{
  "vocab_size": 39422,
  "lr": 0.000287,
  "beta1": 0.9,
  "batch_tokens": [32768, 65536, 131072]
}
Each number is 50 + 12 x the weight over its row's rms, rounded and kept within 0 to 99. Layers, rows and columns count from 0. The size before them is the row's rms in percent of the matrix's.

# layer 8 attention output, 512x512, rms 0.0238, rows 414-511, columns 224-255
097:47 46 64 58 53 41 47 62 72 56 46 49 42 61 49 44 56 42 44 42 54 48 56 49 51 61 46 55 52 52 51 45
108:22 50 52 42 52 53 62 47 39 62 51 54 56 49 55 35 49 31 61 42 55 45 37 49 53 49 60 29 62 39 58 46
091:60 52 54 54 40 53 54 58 30 38 56 69 51 64 43 51 48 43 62 52 65 60 58 46 56 49 37 55 37 60 40 56
102:59 49 57 68 51 78 33 38 56 43 66 53 46 50 29 30 50 57 34 67 62 63 46 49 51 44 28 53 64 62 44 48
090:56 54 38 36 51 47 55 63 44 54 43 58 59 26 62 59 57 49 67 52 50 38 49 62 67 80 62 45 35 38 35 66
095:32 55 50 29 43 70 55 73 41 52 70 36 37 55 67 59 49 47 35 54 52 23 55 51 40 59 50 42 46 56 69 26
105:25 67 62 34 39 39 53 52 50 55 50 55 64 41 61 56 43 46 50 49 53 35 39 47 31 50 62 41 40 42 65 46
104:29 62 67 52 32 54 62 56 38 39 45 49 38 44 58 70 35 67 41 49 60 36 73 56 43 61 48 41 68 38 51 34
086:36 63 38 63 41 59 40 57 47 48 31 61 40 52 63 67 48 56 19 55 51 57 52 68 45 63 46 44 74 39 52 54
090:49 47 44 53 42 58 55 67 60 45 67 37 37 58 45 59 59 41 48 27 50 30 67 49 42 66 44 31 72 52 50 52
100:56 41 54 39 54 19 35 47 57 56 44 44 47 43 56 31 30 73 49 41 45 37 28 32 39 54 62 38 31 40 67 40
101:45 50 55 56 37 34 32 51 46 53 31 52 49 38 37 43 60 47 51 76 46 50 55 46 51 34 37 66 62 61 48 61
107:67 42 39 61 52 65 56 38 52 37 69 50 61 35 29 46 65 40 23 78 58 56 48 59 36 50 55 54 60 60 73 59
080:27 64 52 42 37 67 68 50 57 58 47 33 49 43 56 59 48 36 36 45 52 41 35 62 34 48 61 16 48 43 62 31
100:58 44 49 54 55 38 50 60 49 39 73 36 61 55 38 46 49 61 47 62 65 31 46 55 37 65 52 32 61 62 68 46
112:47 51 48 56 48 54 50 29 43 52 54 48 62 62 57 43 49 51 61 33 66 35 59 31 35 39 33 29 64 51 42 40
074:52 55 58 56 54 52 35 56 39 46 63 53 50 55 62 51 38 44 61 52 62 52 43 39 60 69 39 50 55 66 42 60
090:63 32 51 65 49 54 33 36 43 55 54 36 36 46 40 38 64 44 41 50 65 46 34 50 27 42 31 53 73 56 67 52
100:53 48 60 46 51 45 41 39 44 56 78 51 39 66 54 39 57 39 43 41 47 48 27 47 47 49 38 48 48 57 46 33
105:64 62 67 53 47 50 36 51 67 51 47 63 33 34 34 34 61 48 47 65 56 71 38 51 53 61 48 52 40 44 56 51
095:49 53 34 61 47 60 56 49 50 56 54 50 53 55 45 52 50 45 35 48 42 60 56 34 56 65 27 53 49 48 39 59
107:51 56 46 48 51 64 63 57 55 40 51 59 54 46 52 55 50 47 37 72 52 69 65 63 71 48 38 54 66 52 33 60
118:49 48 50 52 56 45 37 56 49 43 54 39 72 51 52 36 66 52 54 62 36 45 48 52 40 65 61 50 47 54 52 54
101:44 47 73 36 52 52 64 58 39 57 78 56 55 62 52 42 46 42 71 44 64 43 41 49 45 73 59 38 43 42 43 33
080:54 51 45 48 61 52 59 55 57 53 41 54 64 62 61 50 60 64 58 64 47 43 54 37 51 60 50 45 40 43 54 53
105:60 34 51 59 76 53 44 39 60 67 57 47 59 44 37 30 69 41 55 46 46 46 39 46 43 53 55 45 33 53 65 34
107:59 53 48 40 56 45 59 51 43 56 47 56 56 56 48 50 55 48 38 55 53 76 47 43 50 55 61 53 58 50 66 42
086:56 61 61 46 45 33 55 51 39 51 44 55 64 51 56 39 47 52 38 56 49 65 39 48 40 50 44 44 54 30 52 48
089:53 52 54 52 63 45 30 61 57 68 52 51 46 44 66 57 31 51 65 40 55 30 52 42 71 43 66 48 26 47 39 57
088:55 41 53 51 72 48 63 37 37 63 55 60 62 56 53 39 55 38 67 38 37 50 60 39 67 51 48 51 27 47 54 42
104:55 57 37 59 49 72 62 43 60 38 36 68 53 49 50 46 53 55 45 57 40 61 48 54 58 46 56 53 59 59 38 44
099:43 64 41 41 40 42 62 69 52 41 32 66 57 47 68 72 42 67 41 62 39 41 67 51 62 63 45 49 47 43 38 62
104:65 40 52 45 55 46 49 67 43 52 46 61 54 36 30 47 36 50 76 57 43 45 51 57 46 43 51 63 33 59 54 39
104:66 46 56 58 60 55 23 72 60 56 47 35 43 53 39 42 58 31 56 56 61 55 62 38 55 51 31 58 51 49 48 51
101:48 43 45 51 65 63 50 64 49 40 64 57 45 59 55 66 56 38 52 31 50 47 70 53 50 63 47 65 48 44 56 49
097:54 48 35 52 49 57 55 53 49 40 49 44 65 47 44 43 69 46 53 55 34 60 31 46 44 60 55 56 60 39 59 52
099:54 55 36 50 52 65 59 32 33 58 64 60 54 73 41 58 46 60 39 58 55 67 60 52 70 46 45 54 42 54 52 45
113:69 35 35 73 70 58 43 41 40 35 71 50 45 55 29 42 60 59 43 47 58 55 42 52 57 65 53 48 54 53 66 44
086:43 58 48 53 50 61 42 56 53 38 27 40 32 72 45 48 44 43 35 48 56 66 53 41 55 65 54 63 52 57 39 56
087:55 50 59 63 64 59 65 58 41 44 56 42 62 44 29 51 49 65 45 79 53 52 67 36 68 65 52 68 66 60 57 55
102:44 46 43 61 42 46 52 56 31 52 27 44 56 78 58 63 60 61 60 25 38 49 71 37 45 40 57 78 56 48 48 36
091:64 44 64 65 66 35 56 35 56 49 47 57 52 31 39 45 51 62 47 62 50 40 50 49 58 45 38 46 49 52 50 61
113:36 49 43 35 49 56 33 51 51 63 52 50 41 49 59 41 50 45 55 48 49 48 44 54 48 57 85 35 48 59 58 37
097:33 43 51 43 56 45 39 57 31 75 63 38 69 56 63 54 53 49 67 44 58 38 54 41 48 51 43 30 69 39 65 45
124:59 54 30 71 70 69 56 37 39 60 42 54 50 65 31 57 53 43 37 47 55 78 57 26 71 49 42 65 51 54 35 50
111:50 46 51 43 50 38 44 48 27 56 51 38 60 57 56 62 50 54 50 52 45 55 56 37 53 47 52 62 52 50 61 69
104:31 64 57 29 37 31 37 60 28 72 29 63 43 45 59 48 49 47 48 46 36 57 55 58 55 45 38 45 48 41 34 39
156:52 62 36 65 30 54 27 60 47 23 58 43 32 75 65 47 40 36 27 43 65 53 40 52 17 42 51 53 55 59 58 60
100:54 59 53 36 57 54 52 59 58 61 50 66 59 46 66 38 46 41 79 57 31 55 43 47 50 43 41 56 33 65 15 73
086:41 44 63 43 57 48 51 55 18 28 58 63 57 76 62 62 48 58 50 59 66 43 77 53 61 56 38 58 73 57 43 51
097:48 64 60 48 45 57 77 60 40 52 49 67 53 64 67 57 51 50 40 48 72 60 67 66 44 54 45 52 47 64 40 35
106:41 50 63 41 38 59 48 56 46 55 34 55 35 47 55 50 47 52 46 51 65 43 62 67 31 28 35 25 47 54 58 33
111:66 57 56 35 67 44 51 49 49 54 66 65 65 45 81 31 54 55 50 56 40 40 38 51 53 57 54 32 34 40 52 59
099:59 21 57 63 57 58 54 30 53 37 60 38 67 32 27 45 63 48 59 56 56 37 39 45 56 61 65 44 53 47 63 51
093:43 72 42 48 43 41 55 56 42 54 44 45 40 48 55 56 37 58 39 63 64 50 62 52 68 62 32 34 36 59 40 60
091:41 55 62 34 48 37 38 40 44 61 63 60 46 51 59 54 46 60 62 57 70 39 61 45 54 30 24 43 60 55 47 56
108:30 60 65 42 46 52 58 47 48 47 48 57 56 60 63 60 48 53 53 46 61 63 40 59 64 55 48 33 51 31 25 59
101:56 60 55 38 29 56 33 46 50 57 50 64 48 48 62 59 60 51 65 58 69 60 36 68 47 38 43 42 31 69 54 54
121:46 39 51 70 67 67 74 38 50 38 42 44 54 80 37 55 53 81 63 40 41 55 57 27 83 74 38 47 71 51 48 54
103:72 42 49 68 42 56 54 58 40 34 44 49 30 51 31 43 51 57 38 56 60 53 61 53 55 48 25 46 65 51 53 40
097:61 35 41 45 45 33 34 36 42 55 72 44 64 46 40 40 64 41 56 55 63 65 38 68 44 50 36 57 48 65 40 83
102:34 54 50 50 47 44 69 33 41 55 24 63 47 53 56 44 64 41 42 58 56 59 45 33 40 42 45 49 72 45 51 45
111:55 52 51 43 53 40 49 62 59 38 56 32 59 71 52 69 49 77 53 42 43 32 70 49 59 55 49 58 49 50 61 53
090:66 41 45 61 43 47 45 42 57 43 45 62 57 54 42 36 67 36 57 36 51 52 27 25 31 52 34 51 42 42 34 55
110:51 35 49 55 40 33 30 64 38 48 53 41 59 46 40 43 53 56 58 56 33 57 42 45 56 67 61 78 42 40 49 74
102:44 43 49 55 64 57 77 45 53 49 41 32 49 56 54 37 53 46 49 43 24 27 44 53 39 64 62 34 58 49 70 24
090:54 60 45 47 31 42 37 69 42 27 40 49 53 63 43 64 46 58 43 57 40 70 63 55 52 44 62 74 52 43 52 50
105:48 54 64 38 49 39 51 61 63 50 46 37 41 31 54 43 36 42 57 47 34 49 52 57 42 46 58 45 63 43 63 50
096:52 49 17 52 57 59 48 67 54 39 81 60 37 71 58 69 52 35 51 24 40 32 65 43 57 49 61 68 49 70 63 44
090:38 54 44 49 55 48 62 55 61 59 52 50 64 51 50 56 48 60 46 39 22 59 56 49 56 66 76 48 62 50 65 46
106:46 48 58 60 34 52 65 48 49 51 36 34 56 34 38 48 61 56 30 56 55 46 30 47 33 60 38 42 60 44 60 46
100:54 43 42 54 45 45 49 58 59 34 38 48 39 55 42 43 43 47 52 42 51 53 49 59 37 55 52 57 52 47 61 60
102:41 43 43 67 42 49 58 50 55 49 40 47 35 42 39 51 45 43 33 65 45 45 58 49 42 52 46 57 53 68 60 41
077:45 61 48 45 51 35 45 63 45 69 43 47 61 37 38 46 25 68 54 58 27 38 63 44 68 61 50 53 39 29 54 46
100:50 51 55 56 37 64 46 55 45 32 41 53 61 64 43 34 46 59 63 51 58 48 42 58 45 43 59 19 55 32 63 44
100:61 44 41 61 56 54 45 50 43 35 55 41 43 49 40 38 47 59 45 52 50 61 45 64 54 48 55 44 45 66 55 55
103:32 59 33 33 53 33 31 64 53 65 51 32 37 75 69 58 44 45 49 37 34 31 40 65 38 44 59 30 55 48 47 46
092:59 41 49 58 50 48 26 66 64 40 57 38 37 49 40 33 48 43 59 58 55 39 65 41 44 60 57 47 40 46 46 45
117:53 46 41 47 44 43 50 53 43 41 63 44 60 53 49 46 53 56 57 48 52 52 39 62 42 51 55 42 51 53 64 65
102:60 25 57 68 69 61 46 42 73 53 45 40 40 54 25 27 62 47 62 52 42 43 46 45 67 51 47 45 45 63 52 41
095:57 59 55 43 49 40 59 32 58 55 20 49 46 24 61 30 51 55 49 66 53 50 36 46 42 33 57 30 53 36 60 40
110:53 51 39 58 71 52 54 39 46 46 72 64 59 58 54 45 69 39 54 43 47 54 49 44 71 56 47 51 46 60 43 63
093:67 58 43 49 57 51 63 53 30 59 47 61 70 77 55 59 55 68 53 62 53 74 53 47 78 44 42 64 33 60 41 71
103:39 46 36 68 55 44 36 34 47 50 43 48 43 38 45 53 56 57 39 55 41 45 63 41 75 67 58 55 79 58 47 61
091:31 67 55 28 40 41 47 82 45 48 64 51 45 66 66 56 44 52 57 42 61 53 70 62 49 56 59 45 48 44 52 56
100:60 39 46 62 65 51 60 64 68 42 34 49 48 50 57 30 53 60 48 57 38 37 44 40 52 54 42 31 54 48 58 55
098:47 62 57 37 52 52 34 50 59 53 71 44 40 55 65 54 50 32 61 19 61 57 49 72 50 51 61 42 49 49 52 56
095:27 53 65 36 48 35 50 53 44 56 46 46 55 72 60 64 33 62 52 36 53 44 54 46 50 42 60 41 57 38 63 42
089:54 46 59 52 63 45 46 32 63 46 54 41 45 29 41 34 56 36 38 65 46 47 44 63 54 38 66 37 73 55 63 53
093:59 44 48 48 53 47 39 62 72 36 66 43 47 37 47 29 53 50 56 51 35 48 47 57 52 57 57 59 55 44 48 60
090:24 56 49 42 28 49 40 41 31 57 52 45 46 56 58 68 53 43 41 28 56 41 42 55 31 43 51 50 41 39 58 43
074:49 43 81 37 51 46 54 75 46 37 46 41 65 39 57 53 55 55 75 66 50 14 48 39 62 61 41 35 45 21 45 48
095:47 46 36 41 70 35 49 29 40 83 63 49 59 75 56 63 33 41 43 40 49 56 42 24 43 18 51 47 62 50 51 49
097:43 60 53 37 48 52 72 52 27 54 56 54 59 44 62 51 48 48 51 42 39 62 60 51 57 46 51 36 40 46 59 51
110:48 41 58 47 52 50 69 49 47 52 40 62 57 53 55 60 47 59 57 48 48 57 57 44 65 65 40 50 49 46 35 45
083:49 47 22 59 25 59 43 44 46 51 49 51 45 64 47 48 40 60 43 57 56 42 39 57 40 55 49 40 67 62 49 46
102:58 46 44 62 48 59 52 49 46 38 23 59 65 51 32 41 44 42 47 56 63 48 42 44 35 42 46 47 47 41 59 41
097:51 42 43 49 45 48 53 47 47 40 32 56 57 70 53 60 44 73 43 58 48 55 44 62 54 62 53 57 37 41 47 60